python train.py --n_layer=11 --d_model=320 --n_head=5 --n_kv_head=5 --head_dim=64 --d_mlp=1280 --vocab_size=4956 --activation="gelu" --norm="layernorm" --norm_place="pre" --norm_eps=1e-05 --positions="rope" --rope_base=10000.0 --rope_fraction=1.0 --qk_norm=false --attn_scale=0.125 --bias="all" --tie_embeddings=false --parallel_block=true --init="trunc" --init_std_qkv=0.029 --init_std_o=0.00618 --init_std_up=0.029 --init_std_down=0.00309 --optimizer="muon_variant" --lr=0.00892 --beta1=0.9 --weight_decay=0.02 --lr_head=0.00689 --grad_clip=0.5 --warmup_steps=200 --schedule="wsd" --decay_fraction=0.777 --decay_shape="linear" --final_lr_fraction=0.05 --batch_tokens=65536 --seq_len=512 --doc_mask=true --train_tokens=433900000 --steps=6621 --dataset="wikipedia_en"
Each number is 128 + 32 x the weight over its row's rms, rounded and kept within 0 to 255. Layers, rows and columns count from 0. Numbers have three digits each. The size before them is the row's rms in percent of the matrix's.

# v: layer 7 attention value, 320x320, rms 0.0718, rows 57-74, columns 240-319
# o: layer 7 attention output (transposed), 320x320, rms 0.0609, rows 57-73, columns 240-319
# q: layer 7 attention query, 320x320, rms 0.0724, rows 64-127, columns 240-319
# k: layer 7 attention key, 320x320, rms 0.0743, rows 64-127, columns 240-319
v57 115:134140070119152161110074126127119038118139107103174181109136133159127121124124154113119096175122109102102155085135115158122125094154145163111146119118109112137133197140148142138166138112131103166124147098165126114082183097153126120146106123
o57 110:139105178118169121127150145185179138106108178194195085121161160094079073133141133162142094159114151173129125159143124143137160099096081127103134130123086108155124071139186104078156086110134116126118091153124149107085113121109131095124177111
v58 117:151133113133114118088166106118071157196104133146206141126107172077194141121208109113110138171141180095140104125174082165167104132136150098108138100152121090123159180140182075149139127109109110133142137068168131189149123142179142118126116124
o58 117:127095101176120120181168179093185107103083153113152103116109075148121167135094111110132138121100098072127146112146146126135073129139117122139110107109121106110147135156142146172156109158123120097149129177095112084199113095109113085134163143
v59 112:091099159134124102168102048142134083124111153203085171101117135134149142169096148111135163109128131094070126143170116153157118132114097157176140101099136110151082099140107117202105180159124129116141138158211128127165146105136063107134092092
o59 110:107119165124163134106110144076135119141161184090192127121154094105116105133137160118075095122075130174143117110106168139162125113154171137066098125091143164168144135102167130116161136059102111103149117138141151158114154141070122107164133096
v60 109:118120109139150138155127148146119089161155147094113173165127120135090139173134119137119060075125166093138073089100075161140129174104128145145129133152150144131058148109139138124123084095106118156124166063165066126159126128131072098084085118
o60 102:110096120105184127055167167131163141076154170155145133128177165142144211086141082138140143156132096113129152126076137059149099074102168096070124141170131194197079120118103123120098168132141120096121096121153144131173098144125160118132162134
v61 112:141121186131151123110162133173097130135178100186069162160125124074081146145128117142102082143161149150127055133164192099153132125107126101141130116168159135143057144177161105098114145086141153103082185106172118088204174131134091132075148150
o61 112:101099082141071108128134137121096152124099128070079099187075163101149140044164130123044087097115140144150143129149149168077117129146114166088087087159148150167125130169103118090122108055130111167174144161061126146182112154162161158163168182
v62 111:122140201112205118138088190084137104110160110130107103215145122145073132093167152196148152177143105163089087098112101134085129108148113155162084141139138105137155128156159154060115120152148166126125129099197144101068162118067131107103113138
o62 112:131134103151131122095170127149126123111120115066168106120122121128151155106052161091148111076122087113147144204070087093093115162138139109134135106119038174074111107144138134132130118080115113115104077187157092128127079101170166114110169162
v63 112:169074093164102114123148118152137059102157096178150102138158138119163149105171126116105099087110118135075125079155140110143084216151126098085151134168112165147161149104099170101145107134136130136136106184150172136058149124080152110077122135
o63 107:154183143147118158101171068156111155108093114150141132111125155157137071095141160098142146150094073112214125155110164183105140136154132114137119104102103137121134143100136137084113098077169081117104140132084079130190108113083135152131087163
q64 096:135169201078138154148124131109101132108100152176044145126081137128093164121146104079110126096071103108153137149156106137232149109132128097129128124149094115129102104167104149117159145116100108164155172161147127098125196109069129097113112120
k64 095:073141134089103076103163121173124095179148178149085112088081149150082111103165097085101125102141102185131190162179158089098115093128132172109160132130122069167091135116087137128122121103103135111149144156165131173152136100094089159096150132
q65 089:130112125190151112101079061151118143128167088094162116141156134145222100124145116169106144181167115143145118099102142120081134169124103088148151154085123114050133081094169110158099123129151093117148144118094186155166120113154086167222133083
k65 085:125122171139181111160126165114085140127169109190124160149132114089060118169059151119126061120116128158084041196089137155144139127128135084096132102094127103134185070119188080139136146155145130149150136128168191145106095138125111074123090135
q66 094:091163134173062158152119138161101066111064189133105148111074090149123156100157123098111095101134164126098123146164071120159141163141126134114181171128104147167100130148081164033123199135116160157136101175115111135128074106139159154041162141
k66 086:142141107086125133091173047110145136139180155154102155127141164091199170081149083160113103191149157137124135135155180131121067093162127112157086084054145089108122182117123120141128189171155140135080125072103099137105083158137100123116096114
q67 088:193099111119170134147134082157182137200104092131096069109138137100152105097020148232140151154153092132114116187172110118080104130120127119094038170152094183103152129068143099156148108125207089058119123163157145136116111130091117156118147153
k67 090:134105110144142082138113146139141092117138131148111101165135163093127113134092142119100144101072128114179083122109102143183109141103143128128212085131135143121128116104182135144123132176094167120160121140092172096071222184075183092147107123
q68 080:090077112111117219149084165121113197090102119134154147115113121175117162113177178109113143154117091129154141131122118158104105077079165109168122196123104141139179135160086140154094129149098166136123159188137162119104071127164075102112131176
k68 093:137115171101169128136169145180118106130103126169207181125199065054100090153119148124126111134082159143132126107073114123109141147109134166148139189139139129127097139115147115083138101105157117072124116139122082104165108140080109065114093129
q69 097:066142126153153123106075184113139148182088132109146174151081137166082130134075101113097098137156190079132148077132121156182154119171170196139196156072105091111121096147110129110163111092123150111173132077122110174109129120111102164168166127
k69 100:127121152120102083100137076142126153115117174196090087120134176142121116095106123160124093165111092133126121194129187098060097121148116153191118093159153101187100097145092088180069129131029167138132151055144103105154108118178075153134150168
q70 085:105127110118123201114095150136071127090158137206124122160122148087154104146176093099131076122121121130100126117075180135138119125057121155177110165095135130124086177110147139154160137162131126149133106158121136155125098134097081114171128079
k70 096:214139135130187134159209156149115132165168125097243130118150142085080140132135110175124124170122132110129093151142144165117066092136155109099175093111108115106159073106159077105135108169116041130114140086143152131151123090119204139094177192
q71 093:094132088050113098115072142175057133120169105195122173121153161188116116126075145098180188102150116091114190134070086063153142128093140132188129085146130187119099127159103147112137168129106147100120174059124093074133100162142093101104115167
k71 092:134125173137129124108131111131117109163137121137205119073102166082136148096134131115156131155120137182064076125158113120159149083204082162071184140158138123156153151126118146137163124111137093106092087132123127093117144144072128089171071177
q72 086:119109050068149108148140138168128141114111119103142110141157122167100168168111136161154167098096097100080157152125102136112146108128106143126135172124154131115147180121098078113139144150099090156123127150148114170109150118187171115091100154
k72 090:119106051130139090103123112111077131185124101072124122124116127106071097142093160120089125169071117140095132180090118089130138147105167076127130061149174079125138094078102100138216160202152169113137186110140146110174124143135173125109169142
q73 093:088125197129142074153092140074125188145118129137117156199112094145104116146157089089110088092151214118099106078175130152121130170168122162110091246166087141183148191113123092107182144133115139122093130165154157118130069157174169126139103118
k73 094:152027074100175118127160127145115143154067132136160104131138119107139148109131144170152115092143096101088112119090128155127094113113182083144144138129145129130174116075175117153096138188145118084079177099095167135128137176164134160076088128
q74 100:160119096185113099097129156152144072212098166152160188141128062158162105098228145093125101146139095112137115087126115121109158141130113156097118147127150087151160227086149130155107105130132099126122142140137173105134153170187116138118108146
k74 097:111131094163135052152144134152139122115073120096192106187115124110132144169172069145107105109154091180164134166098141114084091116094094145106099052158076168157188066138100121150108107049104156109121166151112088174144179138137145153132122212
q75 096:156119147177105104138093115087123113115138134159108111129112141129160092128255144140129119133132166167146115142156138154164127168072138088119121129169058111170097126125155104106153111142154158194143143216168174160120135112074126092063127140
k75 097:120170147124088137155110101151111180138130140147155151103121162138119117155111047106196113136166132102168148143105148102134130075143103170095158136077094147178200136131144118131104084113144131096083142130148129117175060111096070073184117090
q76 088:143120150153134125089111135159118089093061134111078181147131097110175132098106170150136137150148119119166175092158150164205113111173142159091132147080094113163165120137126224097166138114169081107125058128109189071167142115084104176152120148
k76 093:140149114190119153102116110101111129144122091139135158115100149206079091126157069118098170108100136134078075179169112145119154152102157148114156112086137151130081126053129104126113137123124153150168195132103059180129184141100125123130108109
q77 097:142111115160154138116154075117099090115192089123143143097104112157114169124161155162159089194089148151105218173101111106171138128139198136141118147111105136101107100102220099107158117142133163168098083152122133118156164119069118125140140146
k77 097:116204136107117103120175189211141127103165127144077095172123138075147142070130115199118115144069108140114092162180103108154164181129144167188190163149159135157193137174121138167098101072161086161137144161172140108130130076152126122063176189
q78 093:132141133156136191110120145116124097035115135117116138153118138104112123167094150125060167120099089102200112121173112134145129073102124078081107114140093085132166154165137136098156154124159091155117051131161143149135173124183146159157152123
k78 099:106103101128172095142132150087137130106112136155120121166150147157087173109135092071129146104115120086144109124041134099113125146167083105180133158133192171137121146130168084083077113168125114132133079131104156096149135114118102153085190129
q79 096:100104120137152099160110101158146160140080133073099110122125183162111129109127118068101150017149087158133089125106170152076067167165131128154077134130191193112108073168157141151103142120094061148156147179113118120159162100128116158146122151
k79 092:092118141083120163169133142118180127120144178127134163119072117110129092153127128203098116119145150112110132107080125111107124202172118122097107137128113162137096115064148115115174120099133111188100110091123092144118144097109108127118110104
q80 095:210155052135129125121112149142121108131168196145135151110126141079198149089127102150095087080137175093169127130135104133090183136091145137191114155138180119141145115163055115125122116104120125124125084151107116108151112112129199101081117138
k80 090:086172089212162121166129153139109195123098129147149141099107160104179148134124140091143095118094154139092127140121169144115141145091136164140176089166158092158123116132123081215170163117110067094140156168145088158152195185135126173108077165
q81 088:095076124098153138106121121165141099109133158137095146109105145153096119083132169089141130130161168153124148120152174117094117135120107102175152176178137171146156138125105117150111127117071160119132164127080180151142151077054106065068119179
k81 088:098148150169111100154104164136131167144080152091189180140150124148107120139172159139105098065081102160112076106128102147207126111144147197149169112196196121115135122091098116123174162141089100097084179168108089130156157138154140117155141147
q82 089:155084146145156152108144115147173148155176088166049111158128136097178135132135107125153136113200166155104077129058175092113095076147092127060097124093128113118162067160122083155131164122162088142120148102076141085141146125118059076093138086
k82 093:122151138125167101131185111195083148066110196109140138167155118117131157133114126113152099169087180107211139100147119078179137182101118068138212143118097114067155175159110116160107113142130120088160067142134148020113104085166106129079172162
q83 088:121104175117073130171163118103102176121109097157144204098091122093137099100146112083090101139155093143102171109132145141101130093120123088132205073148094086128184152161087124154180111133102136127096160126150137089170195114158125104123075122
k83 092:126194131059123206136141121123079098142143147124143090181115172139129107172029107065140119077113145093138069108103114167146130177080122127133132170176176147163157156121140149111104131149132103108151110090195181085119133164154120160176113148
q84 097:125097122077128110147079146187146136146108110125170122151109098134165117152087148128120128107153126104171238073092139142116114113110085137117128125183102152171129068123155078117145169121152068116112142144110109082132136113165124102184107079
k84 090:129116137092172116140106123073155168141068158083116130155169130155161154110172166111123126117122102143130105052128082204176149093127126109134121117129124126115131161063172121118140127140128103115082097108143111149164098115169093101125137137
q85 093:099149165128137117104111164139117121108138083112114129108138140056125152090078157119109126130060163065157151142065158138135203163084104180139124166090132049135139087133136103169073202119119143157127159167172141092103190124163096152124158089
k85 092:153112112143157074105155079188081149121201136153160148171153110136074109156137124101129072171144188138110164118182154086150125100185122026105142151072112174102116147153134110144160094112099108067126200140152117118112169098128107135100116177
q86 091:158136170186130153120101138115124089136195152107141148105154151169072120113107143135114120101121155181130147101108079127139122164105138134188124124125135141162119144127175111039087174128136057118127161127161084105134172110146138089089132158
k86 092:122087144143139160134111143148131122095073119190125175133165095162104140124152131181119106136070157133112139093208133182115165122126097124077123111144150168156094061145072187158129090173146137168123137127141154143122180089135111121165180166
q87 098:176127151135157103149088091113082129100180090118087152087066166188087119159082193116125141194164161121090155106090177050119119129132121148143114139100116133164125131087151151097108117109140187154136078104095088108169182128076119131124121116
k87 096:143109073125091064141102158124198135113150119135119139106201102134106142086127116117173152095087186062160146135095065160155107130150166163154126168083145122122131116133160136123104100106140143129142095088163129135144151157066181141240101110
q88 098:132147116118085166150107126168156178145113142217143154148127136091103126144090141111160091123142161083146149102080097147216179139111124158115142104116100141149100057143125168109142136090156112159133122129173114143115098101082105128128131140
k88 096:090115166115081127150138128136114141157104142129179168114129098095125133125099080166124112130145117118123081139182166100136084095129079200176134110189166047160091128100121085204136174102107141141167138161181123127200171140130090046120123098
q89 093:109149086091154185115122136107136131154154148061144120161161115190086092117148194123105113078138151166184037109169110112190127179093082124124112096101104165132091169136144115110135111169148137130144107238125151216140176101103083146110155122
k89 090:181189165147144099122118170162160138091125146140125148143134138117118156127148130095085173131141117079097142115103122174132140121151157096152125168132168146142074121148129116174097156177149131120095083110118058113145156145151161122088143091
q90 092:161085123187040162093110145125140138146130116111129058127151113150143198090104159138177092168170121173123142115044108123104120097119136114127112119123074131144162116130086109141183168142120139080141115097100091185156152155145125086130120147
k90 091:123137112121155041098124092083107104128174150143096119165127136110142121100141133136083166130138103108113125107161091179125140139163131080124182133116063040148102131150141097133156113116091138126140141147124191164100136136188144067169158133
q91 095:125103136133078129135143086157104142174101139116095201164128155194137151062177094118108175144104098119157055131137109176123108174131088059126199132081136157115125116126128111120090165145140105117094127149111118151123102147135150127140140168
k91 091:134125100100186139145118180125134125088128132095135208153180063063116110190101134199093058124097095131126107082091127183109133074076146154104073146162116116147164118168146132118137104159141104139127097193111172113119120152190133166170047153
q92 096:114104133137130149152161129107120128149093122127109165087101191106225075081127169160120179068118140138152108153088184102122136165124178123131118122135107124151125157103092171109153120075144126105173129138194173135058188131086112130151152079
k92 095:106162110135182082132088099136080118136102051142139089135137084131052186129124096154117142133126164145118126091090161104137090082086084138131151143137068184162146153119176109117127112161152114065141156139131116149149105136132146071159126160
q93 092:153147162166084144144187131148105151125148068168131116205151091108132117123141087092167101155156158151178142153086100111149100112136126141140160102131127137149146084099125137115055145095123142154098121130152084143199155127162150155181140108
k93 090:108164162138182205090144144084201134117107191127141099102103156158168135157119146130122113127149077113141145128185113099137132160082124123093112091127138114134152109117168104091119102126130167056157096150110129125129111181117115090078079131
q94 093:143119109105103116158127072113123113109125165128131175121107136119160161084077171193155126113136131121084130073122099130137136148157147069154077114104124058104118134096133164170107109203157135145144068119070143098156160138124087143105084121
k94 095:170084112183133066106115155110120119156150153163147099116152073146089121207133121051142089119159118115033092159079194139192182165148212144116148113126133135143169045179081135113168116143136150106153140147087137129101104142093151113170164127
q95 097:094073118152170147140111078136054124173154139161103103171118099141108147076078159134048097119153114161102137149125125155137142138124118187148069080090189113149070148149144109126137138124125161127088154185173120171141124177148129163064131142
k95 095:162185124101158106204130077158126106082152118143176111164150085058196133108190090128107103132114122119127127069130131140080141172126172029149106157182181099171153125115107101193136188125122114111125157135092182103134146138193164109136107140
q96 104:206073102139151068086143177092157174076132107112148171092172111109094089221141185148136117148132111142112093154105131169145111144139137165130091165084110100107136121076190073176156098118169068076109130118140170094133116134138169084187123120
k96 082:135072123189179119152094175101085115078127085162099099129151088120099092185040192115101137105051118109178096151094079137199205164109155102083151121147145161093157086168165138156133132145127107155201181142170180129125183151093167133154112149
q97 090:068161146127086207158141149122117141149093164168111113116091183160131148068176126149142091120150116136153166094180203083087129065158125115118160098142149142084099086180052197065080129123110170139143187112128102140160120119077055163086107088
k97 085:172123063126162124112105102106142120117175167132138174132171065144163127118044135212144156156169110123093122151116107132127139132097114140186103221095164093086148130120157125150099128139164070109132146074060117108144120136186095131085156145
q98 085:170146119119080137131141159126149062174217094133084087121125156097106164168068135075115121147131101095185115090051122137176148098125138086109135093152147091155113107127157093162135110123115120159146149105130147104162200134092160088135118127
k98 092:075156123112109140092147080174140149151160186149059181159150093124130137094224060105100123075143148120140152210184148099113110180091096169140142176102120099138113143113083138073129157165143170078152138166140079133116113159124136098118128136
q99 099:093115119089105137118173162133092156164145133156140179129140146160094131165114117164146113083161123140133170138108082145142135127128152093117139141082182087117113114087098132121104176084130140123105210124163138206186108114120064152090143104
k99 094:201111120090151110157128113102129162153055167051213093149167111130115152160078109166129071129096115190086058106122133183102094114147159140164112120122129083150177036121182126120118094138129140120110111170118130105106143100203141129121127191
q100 088:101080079199120162034095113088118151121113116119131114055068170104108125115152121064141135067163170095137123108117129144107091130135076121142148114094086144174180184138157105122172145159104101202077171118133150120129108157133058092090129113
k100 093:134136157121171177147170117170111111096209167145132095097054096111149192099062140148156175118152113079177120094051125114116123111126121150138109162108156148121158125087125126177063141135150114133096100066145079077116143122149166053140116095
q101 096:169153220119091119126169184086164175153098119145128114120145141157098093146168083141141106139199131115169140102134089095119153132145158153104144181173187093162188118116076146139099111120138141152131149111136093117144084126103166147111067095
k101 098:062103119081158142119126178146076137132115051079138182111120130182087121141131152127136137147187074133118142163098073052078124149101118144168136130128098142142072146090168111135159133156126189105155176095136098156141157111119141139117195137
q102 098:119098170157158128125149170143089158132127173162106127176096150126141157144109155130126152118183141154188140046084043081133147096153125164127131131132144087127097151127115111189118174136080118176142147149102022112131108094145132088109100138
k102 096:129163145103111163124087132097123084138027117169159141135129198050147162160076123077139118126102170069138101102181151075123134142122165183140166075140119122077094121106154135096075078168106118133134105143123188123118125124119130151137157080
q103 090:088156110211125136146104189103167135155132106060118055107158081113161150131150095114153154093149097128097104077102100136107162147129117160128135091135115139189115182132094131165143100124117119149110062165139118126116139140159176136150159159
k103 097:096134088122127125150093107137089094164149113115088116161128166133140123096115109082134148100097159141195132207168080131140125100153155151128173048145098130083092121145113184128141154171129219131173154161183193108122124122124154140078152129
q104 098:075165156159115123122038081135077073085171132179123155150135171119147117110128129102100126155127114146130169158120130121116170057129124122086101125098140121108063139126101150137105122175130120109121076111107177150122097081143071128132197105
k104 100:141095109168151127123168151119102111184104096099066098121158109066138167110097123138185170092157151104089098109090099107139128176155118143165081087107092153168133106082233159136165092068128086074152109067128119126160114125132117111102163139
q105 095:214192135088113140145066101149110104165149161137165136108137127185125157177059124166164120155134122124145133082118162151151101131192128175109132092165111089116149143173149131152168145129127119151110023038183116133136115150188120123151123135
k105 093:097169125167090101172092228114108120141099104147168170148144122159040207125177110055114132096133093097151153112140093138107134147071116125112194055110160162089129108116177105116084184114119088121189168114107180108124101112117138123117067138
q106 090:132108060150165157112212108135170118076182126095111147162170103085165144153089133117069126089114159154148153099132121193170125131086179039131086111135183138199121139151115141132153124152144182168116159122123090134091104165112101113176149132
k106 094:117124090168138115098063148134092157132113152143140061083141096183142138024099125185197043097071085107101149149130067104083065143164132148125175101084144077101083099106152058196147100121145103107122139131121139133114111085121149163169177168
q107 095:113104135115100105159170071132173110160106117173174138132152145095142128104158115148120114161071140107116154059183094078101110160121110161142099132129144189147199099112040149148149143112132146165103146075109140108181127114150088116179145141
k107 094:147112131139129121149054111128112150112161165077106051122070140102115092074182130115185168097171146125102117130167134156112105108144205097111073097140115043159061200102135086141141116143163101134143081106124135147091107117153120141146138144
q108 088:118153209169046166165135095142099167128085171103199166147117146110151133125106132169129107109131178144147144090071139109139151099152092126109137090105125108128168103179141112163069156165126149109148141165135154155058129135168112138138106175
k108 095:147121092079086145082143131158118094118115113184050125092113165107124157092160101086041169116129168163160065099143210145187122139138122141123093141173130125174172100096078158118145188097124116124122120160156163105099155159103124163100114121
q109 090:077159093143080097148090131120146141049146166101133104143073131209179151106099038105115135113187108107138115196103089119163064130136098069154105145132103097085140100102116155120105102120100141149174130140150155126173185117139087129128121144
k109 085:174113125095174098127156101187151078192119147136094146189118118152112161148101154226114109070150172172128098122153106191078144133096172074090115149186155152180168185149164152115125124095152159136082158059121117158113118120069146066096068076
q110 090:077151094093110189121177148115102125149118122153165101087115153134098134132139150069097095114129159099140140144135153114094102164107079081132157131102081037214166095112055090111110131092105164147104098157181145133140071161190113131200136119
k110 090:167119129139125140128143134136097099084189115136108102153107162122116155169129164138099196211148155089150163133080099132149050164163136054137118117128140118104095124096161133157139105118119081100117109143186140122142101141136179154141125122
q111 094:183118105134197110117133137221104115090150170112128103192116071161095181135101116196157130138101173120089116089147175116134174156122158139111150149172127160098155092178181128128131112134143144123183126157140085043141111084222156117116181161
k111 096:110101049159072095106119159156135130093119114154183091075124160148166125145095133106157162087084061128147136141073167123086108125158092113082166068160092057093093091108115174130106123138116116101084150090137183085117084129077071125175088103
q112 097:063140143144116165090189112097101090101147134063109148127097145151154119138178083084161150082135170113154211081101125182172106163146152114191146092128177115064132086187084124128091108119140192172084135176155139096175078127103165126110103105
k112 097:161143077152185092099128122124161171110096150145170081096166148076136162142075165143140124175071133135124140141073088123146187154096090134104174147105087172124120153142152121213169104115112142120125167132112124133133114109154122109038128118
q113 078:129165055179097119097075106122127077134060078145095124150138108046172126175141106140158124129158148137066128089111101116139170100132127156095106135126160139112181143141122119115129122101121159168116091161095146141153071127159160129172130172
k113 111:151132157130113063182136092124137151161115153127115092156129105137119099131175089100128129153076126144156127096124109103180153153122140145106067115140152140134113137143130140102146134122123190160125155179122108171095170172109152167078069140
q114 092:109138174132159110130148160184189098146132128103130185158116128112145153043127081123114130176123136126150059112175075099095138087124149151097113118038114129170123085131103159118136212113077215153125125195135154100098148096138101123101168114
k114 094:147109154151118105190097171076164127134083157113136149208163137189130075116154175151135067080117144110115122146079075161182115169147076111153094100216123191089105141144111113111119118119142098115196092132154120117125141171110192126089129163
q115 097:138144172183135139138169078068195097128138134148106090108143094140144180151115086143152132157163098124145069137125102129122149164183120033117160104182181112127141201127139101110084152093134139120151107080192125124085127124102139109047147099
k115 092:165154132137172128095154108139081150069181093098109102153075220133095145155179130192178108103129134100122093114111097158150075138122135124145116098087148193119067145064122204104105101126123119128143167117139179075162124113122120100188075107
q116 092:088167070157126116165130105134100160062062164167165131159135142119156188047167148121170092143137110190080133168178098160137075123125152115180120131093117168126141105131057173087097137145134125109150145153125092091128098073124084108097163138
k116 091:094141101143128116090173140154129105104154086097146078151105111116158155121118120190117144182130101148130127193178146091102109103132147130171057118165127135084098182158078119050138113116104105154094150099107104180111121137110150094172102110
q117 096:094154137146245112166112177119136127122130135138083130146042176117097122107130098185101139168131127175153129104106141083126123123118122105090111095107164146137107021046131113117104132126102149134159152082104178137109166172186082101120098177
k117 092:178171097091170083098144062199131080133122140138101111064176129133143108082094135178173103146134144113082137094126142138084187156129075116133112075074110137094147136166133125139040140152162111083083168097099160102124090110106131117144183107
q118 094:110116125156171132104181097144134092092103137150160113106086119237078139109170174062146184102128192123160147123132100146117114089061091118129122097176121152119175089194134198139076147125109145132159090132105092123181112149108138114103151107
k118 093:135124090167093155186140168108161099207131082149123104147143131107180146176114117137134053176156109116099182143106148128102136129150135106151131073101107150131092146123111121119125107099142129185135149112157162133076114194144136119129168120
q119 089:166127140126138108101157123168133141035166101107150142059143117174120113153112136141122153136193120103159092110112109141128083167124113144118105104141121081117180084114068102098120095070119136107118160161165189107174139099117118128114134140
k119 090:112097127077080123087119097038111115088186189120104134099144079131169206111086163119171127115137108122134124118114153135170160073163136130209163141149096141159154078109070127123093071195086153166104070089117090089092117098100167055123120049
q120 093:139102078073115139123143142101137161099133136149096093080120164092187092148159127172074163170160122129152168119109151102118123089126131170163079166138131140097102108131138117154074118140155134124123178161147120132102078151130071144139148120
k120 091:097166098120109075186174147175123129095127100109116164159122148115123147130081142133149115092053111132160092121096081197136137106146165115104142101083097143128156126173137187137163158106123080143066153117169088154082148146082197120098048134
q121 095:171103098153106159109138139116101118154101112118033163164165095162085131086165112137158180102101152132072130152088067154044085094114130151131142155047117132098211062069144075151175131128124225126137143188066204097134108112122160147112140077
k121 093:131088104073133172143121150200133122091098120090124120087116181090178140105150110138146143152186141125089178143152069094111180110172089123128126125142103096132095179144106144135102064119121079164094106164173141155120135083157127187194189127
q122 092:093130113105156155143115086145114101149101075108077124132171118149209158132097145098118059138081168181118127223113121163113158181142098097146111106176108105132135159125145099135112145057076127098170172129138121141152095105152126119107133152
k122 089:178128084208109112173173132132149162168051182124075123138067147058138139148135125201119153147171175103124180131174156132059106142152103147141104186139133109065228134147127123146115121136169163163128138182152091090099085117110071063138160120
q123 089:132029122170086153114145140087150151147135063103111148104136104146137118132140148128116145113074125171085114130121105124114105179144138141128120113117094061143107099118196142113105127093104050140146143129166083121142195120118163091116148157
k123 094:119173161136112171128147083136115124079159156178095118149123129126167198103154131172161081159168159143122125144159103141150139154144157143081090184141149054156117164148131136093120087158125135110129066089064070144149106090138078145141127151
q124 093:076121019129125082113099117116153156149066137123123084131086126139154151167183109139054137184127165098108164182157177146168099095147123151120111205162171039129161084144221088146149134117157138074116129115099114193120108097068127119124134137
k124 096:141120087094124105178156157153148147117097178101132073102122101116115098128073117136164128111141148152162143136142135140136157234106121101131122115157134130167117074114137085073080149118129140151129154144094102164190167118157101178134089138
q125 091:136182166034186095111131103094146086157172148161111108122161141140098140139090162107153126109183117154057116095156131175132106203112177073161101160063149115094173115138169106149170145171158095125153152114100147148114146057189037117105116147
k125 090:130132110117104120154094134187077167141133120179142093119114161157093163209148136180141118123110114130151112100103140128106112138090115130145185090196169127119060154099118136189145086130093173082087159124136108091127144103137179148157159142
q126 098:127206117091122137114179128132138147157111152112145071128097123149109158104147138155147098158147142061170123091062113168168126162126135085169181114091184119141156052096143125153121120109146126174160126074116116125132137085075122103103106113
k126 097:097138157194161121094054199155132098095131125129145158063127135085208114158122167127123161095127169153093140196161145109096118091144120121063109098174098171168125155145057113122100144130134138123181169140151122181105173085112079141179116126
q127 094:149141184128135109123112119107182132074082116145147131151106135121161139143087119139083163106142154179090115098082122103187172086152091168150127110127118162133065097163113099133196117142171182113141106081124135101157077165098091125148092143
k127 091:122156078164121134099137142084100146131115143159134104128123115163141155097163102170102095167071161144138123103120125164174099099166146075090120141134108117124116093098163139131174160098125136124106141133151163124139079098089108123133134098
v64 088:142089106151073143134112113033107064104103145116205126087115126141189118148103116076148092102145184110144109116121184103099111159131111131130128137127153156167190066119141170142076155132054104082123186132175157134077135140186204123150114132
o64 092:089104078137121121164185123112146082104131085150126136131104181092187050073147103174148136155083136113145102116119138121049154100094092150161103121121136183097177216114183165143101150118136131125132126087115201106106109212124151119164138121
v65 102:156126191143102138158113119131068094085174146177156159135113130151191155134168128124166131143142147081145031117074116109160100140152143093136183131083101103131119141112136115112146099123150128141140143181211132163111104116119146140115110136
o65 102:162157195121193065148109108104176158129142078132125098105121140125171082158121137147117137114155077138080120116100065110126202131149104115084158092127070144119091112113107129092146085153129089093096150109137210110093110103135134145067074082
v66 094:084105132123177124146141065156149165212101133201085128149124160079113100131124147126137128111122141122091145142159084139095120176107149122118138083112158184107144114188107144152188178110137097053139121127116139097175061152144089107179130109
o66 095:149109135151087134103141121134099194135148157148154085148179168194138106119179181112129137158116225118134082053127088143086118107109170101139089098077074113170137133176119128169179142157133145123105095165108112107161083136176094109179210103
v67 091:113139130121117142088084134132111156152132131104074130119091141123102156158169127108175123164173149145148163082109086080157088099162132086181189098116091127101094183129130161062158121114131095160150134133181124172118168130171198124111094154
o67 092:053165144124125139130127171171042202128093150109135127099105138160136138207191112167156134105137175165139147072124109079149095090142159060111130138176097111120159158111158133153130102149160066125138157138150112118119187103145119119129136158
v68 100:179095189141152154097103131159138064120127110131171152103122080111118117120162121152119149117094118151031138099142132203145130161145145146131082161199154072110155074143155102187150114153097107056114083110134168101072126108197161102124198072
o68 100:153150117217150142140150194096112091127152118188160108122153091041123214168104120138144130098112161117149134118147131172136104123156211120080150132132158133143130142119115102156087115070133140140055131085125098068132102136136120137187182148
v69 096:077103147187117145144141157082120158129190106142136086107097150200144126167174159103148100120117164125162142156134205113148152163092120092133137178145105094056080155135042123129178166109158180121119117152119169103112123109059138122125091107
o69 101:121089113126148163131109105144078146160139104194138130154092168156067158176107145155106142129117202169162186189111151090161141161051127091141142088122143095141159095126111168137146100084164141153122092116128170145160122114153122123144104086
v70 100:074172116083080111083139216092133170132101115156144111108128167170156155113227084076099192088165122047189083088113131088140127120163087131190146114167109148145101185119153154149143168088131144165129173110137201150146118161068113124101093129
o70 100:146088150066110113063084142103068120110161137084172101094179141135113133131174122125060141141128073167134121122088114121146106096116138140154129106094145060152116131135144123169129155117201156123184127113147151144102169147104160120146089093
v71 089:175110125132082135103073121106107169116073132135163154092189137173098100121179169210132149106147137178146173098160133146160092135110126101169126127104107126125104191147184107138116118141159134129150184116125116072016192120093191091187101118
o71 090:156123106198102122130107136107089175156126174159155108126118138188158130151164122160099131107112093155116103097159172132125102105173149127119105128121112086127141198139125107115148102213129122142125171080158197090124160098158119136090111058
v72 092:134207175117158152077098089147084184102098104153112048118182188195124157128156131111132118106106065142121083130142126146114162195154113108158112087143122155139133170129121172173048160145190106143135216160122149073099124105084113129120096110
o72 098:088163120087127120088111117101132082105139087135152103104164157150128110151137128159120182131162105120065101087159138113126075182122158121144149108106125133152149157168094144140178158142184131173136155111148181103152104113090114110102129115
v73 082:104082056136103136113124136101146120144125129072068156100165119086162150084109149088111140037126188107159106092045129188148141108155135151192159112123115153040140124107153115054160118127119057102128130124161162228153139126133132118173165153
o73 083:117108076136180207140202154140155124129132120120115116112095170162177095123164157147133120093154182134087135129067080149194169093157112122139114164064146164161126170178050103074057135142166101106140140172078120129127100219065140123147152175
v74 107:149090126153164136116165105127137124142134118165103103084130064156087113156057145153086099197105155132124143153125077198106211170148089150127153109057114123099119141158113114137190119116084155122121165100120141148104076085217114152083125147